config.yaml
n_kv_head: 5
vocab_size: 4064
norm_eps: 1e-05
init: "normal"
grad_clip: 1.0
schedule: "wsd"
seq_len: 512
steps: 7770
Each number is 128 + 24 x the weight over the matrix's rms, rounded and kept within 0 to 255. Layers, rows and columns count from 0. Numbers have three digits each.

# layer 4 attention value, 160x160, rms 0.0867, rows 38-63, columns 0-79
124125121127141115126126136139108067104106102111134132131106094122099125135099138122071109094130114127144075125138138145135140157169137097068124135105118109105112102127107097153134140152114145121156144107067133152124163124154117124132119120
118125113208133123110115116108120144141161127138126136129155104156144180148118114159136117141135157081128157110157117150137137104104112197161094124118150156146125126097135111094135099102134098135051140128149155109132092133085115122160156134
125154137141126109114129092117137173147122134152134109093129143095137119135105132111148132141119153114115138169100154097104156122135124159165141114146144147151129144177105139137133138131112154140085130096178137120145134148129113136121168110
121109125158123117155150139146122086091140113112105128182139075139111118130096118109112119116149129085128110110131165108129186130106096111146134126126133149110119098123126118078137111110136133100150140149121154094094104135080174131142108134
152131092097169121160128158132169148092135141131137174102105107112155121131119108154147091094099085153125129124143146174122113117176119092073149104148138137130072086139134102122132157096135144151141107158166145148135150119080150130143093107
115166176154155134123118084120141094119087140148131109146107175119091096121123114118142118147191084152129125171092128079127181110121159149129118175121144120155150114171102140156146123158127115091142137110072144098127138122141119141121145139
137094113093111163112126138138068108092141118121132153150155146142110164110155102117123160116090114166131107134111106098144079154129132106112146139123134134123096168128125134152110130147108151128122087120161129126119181151137140123105126070
089041122129098105139154125138099104113146153158103124137121116149130148154139142074100149141124138110141100139123123115095088159128092127147141136156135157118159131122105118151125131098134123081150113092154147173127112155118118123136121135
108136110108088160135100157120145129116118147106130144167158104160129139084116104094126116112100133113117132132126109132145130123133117154083084132124104101148151112163161121149119080116122103079137150136082063137159129101089086151124100191
150099131095148113123150133112112156122163147157137135096114135110153154153161122149157120133139102121135135128144098143148101102105160135148144141121143122132109144116104137098137137139140135160138108109197113129123162115131151166122134101
129153096181119125105166137152164109134158091145106154143127102136106113148144150143102164118117158114138110105125122145121145166099134155155132109135127157072065112117170122132140103123126128092107150124069164141136116116118139095164165116
137109129139190129126130113130155130090120127138138171122121130129164085176066135126133133118126115140125095156130136089094148132152124140125118152129145156162102161106105102100135084127114155103127092129130140105085112171113122137118108108
143151155125114110149154121117144141109102127151132133138117102137112134120098141123109127106149147135131111121098151127132143170139129124115134127139120120096111109138151134142148147116142117113141163135088178143144169097123126116124139122
126141107159152105122103102142138124138139120147138130115126091082131141181116138182149123115149157102130135130124148122109136141153130124122141131138158130099080103134123117135144166122108154184072142117149207139141143152134104104157175070
101135139150133096133144117110163114147164139134128102115094136127148114162165115187112112160144077154140139124130141146116119125116149142151141137108136123136089149136087133094117118112143124164129134138149109112108103130078190116131121120
122140115181073205096116112143105135159130137127123117119184133129086146121117153098113136108114158101126129144086124106123143120125128121114092118138102122129116127144157116179117116111181108131074154062141123120156079159085096158132140078
182131099148125101110115158119157101128141141125143138129120127095103161141134150136142064125138117128127156074124158148142120128119131117101165115151140148087100131105157135070119165145101160162136150104141206118141155146158148128156106093
130107151076121105128137112107129153129155182175123124143102156121153121106128136141150121157102114137130169145122138131121109148131124109176144129172165124118143151123096138120118081145145136129128079159168121145122127125128164121103117135
137166145143130131135141102161159146141131125165133121072121144063066076144083143096152150115123108117123125161075125126124155112137143112144139125101095129165104124150137143129142134185128118140106157083131147103144122153098134143137169128
127131105061068101102118120123127173132126139120116133106121106168173130126153097080121127153163150115131159156127091196120112138135137134166126158099145131121155174133090131117138089146167136158148135146181088165103097123108154138078164137
131128134153090103151107076133165176121117153149135089112149119113122096103156133124147115147142169102125130124100127125128159116131195124085129148153143126129113097109100114165134133132132124149158158129166058140134112122139130130150138114
151146145112121099149137150094089115137149119115133096157124140132142114126164116163141114146146080136119154120145171125138137140074125102144167119156156135132130140115112136071094106169113136138097129150114121104077098094151165148115110153
130088079143125144114125143130126130144178151137126149125127127111149137177142116146135123151110123102130145152142094143116114128116107126157131147156124149142123136123108105096094081126153115136112103122151139169115109131089151164122099115
104142146107157120129143113145130137111108124144125089107130151104107100093143168124144152120126119146121137135107129108138100102121135114092099156140144106154133121129159148154117140144093129167132160122134117102099142150174096091138152109
149140118150100181118154136102034102157127126114136111159159156163112111108135120130105171149106116096118131137125117039170128141044129122193157128117109130156145129128135152144140060131158138121095131132099117094083129110138127103086133130
141112117109128117137133138151141163134157126128147125107123103145133064151113105165106119105087158129136129124146114171131126120142168087147151142098108134125112158104119123103154120098172113149133144186172125121091080171101124121144102093
# layer 4 attention output (transposed), 160x160, rms 0.0834, rows 38-63, columns 0-79
162107145117132160104128114112089166108132125134149120101151122169143106176154123121159131170119163114169154123144150134133142116068130136132161102156105125176143137114106101111079107132108106157085106098166087083152134128146118103137117127
116161106110122111128139142120161122144124143140127170130088156123134124101150118118134088099134079120118102149083147120133096149148144122146132138105166138099127123133171155143128145141123126126158124187098141146136129136109138125104113108
113155110149094130139116147119150094173142110141137092138154143102137130112125159150150122102120128150104130139120109145112080120147161139127142135098145137111112112143119127142108124119122132104140109155159152160114100117095165141134134129
147121142098159146090117110112114142107137148104123137108115142145121108142140120123115111133147122121180143114120129167140122156113136159100101134129133129144168143122155106134076110146135106139126153147095121110133151127150120112109126129
110121157115094176121121151167064120112157118103134148146145123124098130142135144092111161092123126144147094132155107153132122161104127153103152142110132112134152158140115130112160077164085167112143136073114121141158139111109105131123108138
130027139102089110150128120124138104155143161119106081148102134096133151153134133107134127162098142105125112112147138161127093129144126172115110094193093156144115139127135124134094114145153134160080107151140114137100165166129148137154167160
144169134125142147147123119110162152163099104120167116116140099141102121115096143146112155085119147145109142087144117125084168118131120087152123122113127126124145122126083109116164144106138150118111141090127116156103097086126118117140109142
102173086152145161110147106115145128095101124114154108088146104123140111108101122141115144104148134162089120117121122127136156108093117150153115126108119129114127142143140094128164105104179107129150166175122099123130142123150109131159105142
139197125100130090143130174121080145097118105108120166157122161149131135119153134150122160150143168124168130104131125140143102112121123106156148109131130142124121126111130145075115138120133176172098156089110091118128129121124098097084152082
123120113151097137131112118157154114152112147124122117135118125125096146092092135118097138087125103176087119120148113112100107141171116101091100132119134132112121118161131140148203132111147126103145121125106147152116108125124123149143123153
165180135137140150099123099099120159130152127127137120084130122155138097154108113114129102144145128072156152122094176123165158142084150120119145165119139090175150116141090116131070162146106103147121107158146109120147118114136162121125116126
107107156095151115121128133143107100140151177106147123153092116151102110142153118103156119131127113120135093132109142149120087148118123162132129122134105137097167122151132122132093095122099137111111155131167165120145142136140180136119148152
141126128137109159146119127125105133117134125121136112126153125133140122154144115109143127164121157101173126139132137139142127121100128150116143130125131121150152146099118111129051081151105083139116136157145099102136143133140106116125123114
140116127162116144094145105121151133171143130164141122118140129128120118136132154084144080106102101110118093171101132112124125130105163163121154145094155116151151132112126117132100085134109106100142103198160149169148125127103149148129090149
132068173133137131097080112134129105130140185114099153140119129120136142144072113076128127115158090119127124132113136122183112149152113109109077146158097112135110121132157129146166148146122151121139123145102154128140117155146137171145130166
140195122122154130149148123096164116129143090139126123130156133130152133079124147148138111112110144129103145145090134101138140103148122126194140139115168142119135114117121127123113157096119165128132107152138115174096119098084122111130158112
124141137138117146103108086149141174142182124171133119122130121112115113143128133138093108096117124113096153163122113101098157134109129149105135148118137094168119134162111131177142110141109084121135094114128123120120124119115122101131125159
091123119153123120138145135133140105154096157111107127151113115066108152100096124123110136073146109151099115118127078114120115121165122125097088119089132133110141119135152137135184111126163139107146169147106158143117116154133145174113150154
141098154131111173136128119140122089175159098135106091138158127160135143117127124102131105152115142142124127121146138133135130127137121137123102147165141130132147135153077133137101117108114145126135071127151137162101127105114141155144154135
132141103150112133113116130136148117120089154105094121148118152108134169111130101128145128090161108157146164122138131088153111119116116120122090121114113151122106094148167129119179158095186099114113154131105123097136106139165126177157102129
107126100146125110095135134140144109121108097103108092125130120142159165117127157152110130116144114140096127155167107137135142098108140119123173103124122147147143125125169131128155142117126102129156122141109143142104126116082097161143149110
129078134104160066129126124131137140132092139146110138137089130086118168114114140142087106101140097120145161129126079138093118124170128131062106107098145140125188114112172143162166100157138138135144126118101184122105136172140159129109155151
116162131127132134103153123139140135137121140120109142122107119119094133076096122114106129057147101161083111131107110094142128134144123115131092139087159131106151123164147146135197138122148152105147154134104142154114117122132144139121127155
100069146129115092147125120112132117152119123125151095125118112116139169143133170126116142132120150121097124139165114147077151111166155140114176093173118126117120128095116114135138145134132121122136092098152130140122140132092105161144171137
151125136100187079172147133119153133144090099139113135134106106142110103105113119161134126145132132121157117100128143116114126127182116076131073135120169142095169123079129134115094157113112159124118137144105154160086122101141177100080152103
094111174135157172126135123160133124106136134090092158108114129165131145126132096095144108125162082117105090150133150106170153151122109142152095150149119119131138145123130134133160156135084122118150141122106179131127137117142136171135074140
# layer 4 attention query, 160x160, rms 0.0973, rows 64-78, columns 0-79
130159140155145118145123124143123141146075112135118089118141131126099085064095144097120130120155155161146130148161101094104063131104082113141106104144119133132123113136125131165128093139145081151126127128111120126170094179124135085152168125
145066096095134095101143105143152136123152145130142153139095102128163120179126100161173142147103120127116098099109158130130161150139173166130131148149133161118128152111138128087175124148121133095111120148173136118112164117099127144117099123
076119131112131134164127127144066084082124164106107101154113146123142116141127132126103142130145149103107096137107136118162159135136121106119164143104128114126140122142108139119114120132119136181133150132113137141105148144095124133113134108
119113119088134109164137131138128100074150147140108114111143138127154136137158137131139131153132156103108093117137160136136136156119092142116149147173099142150142158152105126091097113123111127160110110140113134115118154129088138112144137127
131137120122138103117166090133117103137125146127118134117116154114149143117152118112173161152118143129073118148144139136114143152098130105135184126136126111113135139122138137143132131112126086188159101117134127147109117108123145110154144099
124123160152134149153116158127101119128089147135117140138130132114075109136089122097102125109144109108194127109108105097169113097120146091128107153086131127135145106143129168097147151133148143138113130129122120118153148127140075116109162078
120127192140134149170098147108107133116120142129095163142151128128105103126119134107087117129135102126185127130132110091181123114162142093118121147075112084154102095177161156161109158133149132131144130126111109135134146141128071120096109087
143142104078168093147148114157149161124151148089131094122150130109132139116180133131169102136126145104094129121111161165127116129082104119152139112142140151150100172110139103066154130125145152147137140152143181087155087150096126079120117138
134138117178099101132139113127158124085109067134117078130135113180142077132146139109135079142131172116118166148130159148133085134088139138112162078156143165135151120135131099127142164104111144110096137163145099097145092121141145159116140156
137118041115130113085132127125110112115154070138209138143130118179145106166148152115146137156152190142080124114143130151071119150100120180131168110224132183167177127108109124129161096123080099111091110137156112119112189106157169112137124128
119122112136168112154149144098153125124137075154122152090115131158125129104157130130133123140170138144110111194154112124134135136167091106143141122118105117162099141144139122151103136126141121129102098139146117125137165131120118093130156095
129116123139134156133132098140096177192107130125124139128151141082104131149124152132156151168144102135123071119077153159149134099147158042130118171132117122165127093140119133111159154116140120138160142107121122119145153101102135100077121115
131135097142121096158126150137099131107140116151123129121126129132157157126136152098128098121128156061107151160160117144124141134150119093114171121131084157157158169091121152125107124118077189138125096088158141112106124176181144148128091071
147161124137136119102145138171115111131109129168133095126086077173124131156099093105120105122138130089151117092136154145173105128100128139123112187123113151122154156069102128133143103151135131181142145105158135105075107140149145167133150124
133127115098110103101119098180162126177110136148157146133132166118129163108103116152109123098121149146129160148133100156131155128123095147149126202097102119121111148093133150143132108149159150109129137107112169167079120123161101131176109140
# layer 4 attention key, 160x160, rms 0.0963, rows 64-77, columns 0-79
137131131115093137120106131143161142142150125108125139172107166143175139117158171102142163139138080082119096161140152114087126168079145111189146108118151153140129136136129152072136169086108117123122112123085131132147099172117109083147120106
092181113145091138147156119135139140130154139109133147116125114154113116155109149140151149144159151114121117119144093165129095163143083139125103114153126146134171128091137107155153123116126107087101163107089108176100172120153123139150107163
131111131159139104127153114119124150131140139145133140126172126132128123130102118111120138128141162107142110119124123136165084114120122107111116096109110114149138123109144178138153140167113139131130140118135126116127156131141130129099141116
101145075142099109092138114118114156126094098109140137113132134145101108139130158127145158132150161133109126127138143153156118066093126098150158108134121140150141125147191146146160140130109122109091101162120144118115147108150127108132151131
099128150124126127105101128134105162170093134125134145143158094091116165110090121142080153111155118111094132140152137152101087106144135175130127154084122067168135170093144117130126159184158096113119093148104149184078168115088106134149141147
126154110139146108132141137156141158116123144138115132133135111134156137136149134136149138125148125110174143109104130119184118147086096113148105099145112146116133138128130163101102132134119162145120145126117121090170102119151138111125149113
132167093146112138128126130137159114114117131133111129156137134111131144141133141132142125116123142120166141108124116116177130146124099132145138109145141126121137116130139153122115132141143150154128133117115116106129096107157142118141149121
090111103089145098127122098104162127142134109100172122133108102092139123140117121107150137103118154145088139157149130145126150123135119131120106108136129124142115129118137135140134120132095098149129107134128132143110146143101113151140142142
130076147112187138138100154115126108138168131146116138128147133144161120119171096107136105148110131122119120106117142145145167127126133116114106103138130148132109133121120162134103118150123124134103108131121125113154140150143108142077084135
124130162145174138094131131135108117120131117133108157102125129109116114119130126127122130136134104127107146106108108156139156093132168134105148123117108131145116140146121131134118111149146121129159130133128135142133143132140110134120122155
153125135143104135114113129137129090103096140139093109140138153143064097097147128141083099109138161143121150087091099098164141104130112147102144140139142112114119138138163147126113121140141151097150106155118118132158137129089116137106097156
137104103134158139135162119153125132137114119136090153119146135087122139156096126163105154118121165117144116089117111119148143147104110141114128102149115123125131116096151149108119138101113149110124124143123159134093189143137106151197139173
061150143137157119114073136108170100139152131113103128175101137146140090144146122133117110139122169098122153151134140130144151110135153126131088111135105120108095149141111121146108117097163119113182152133107081156146132124126076119149110151
094152113117159105139162098102144159146116124143138099153121134154147135105136139128142119111148119091162091179129129146082112151113138131112083113129146141145080166172145071162136122075117155071101133125143111120159109143143101155109099096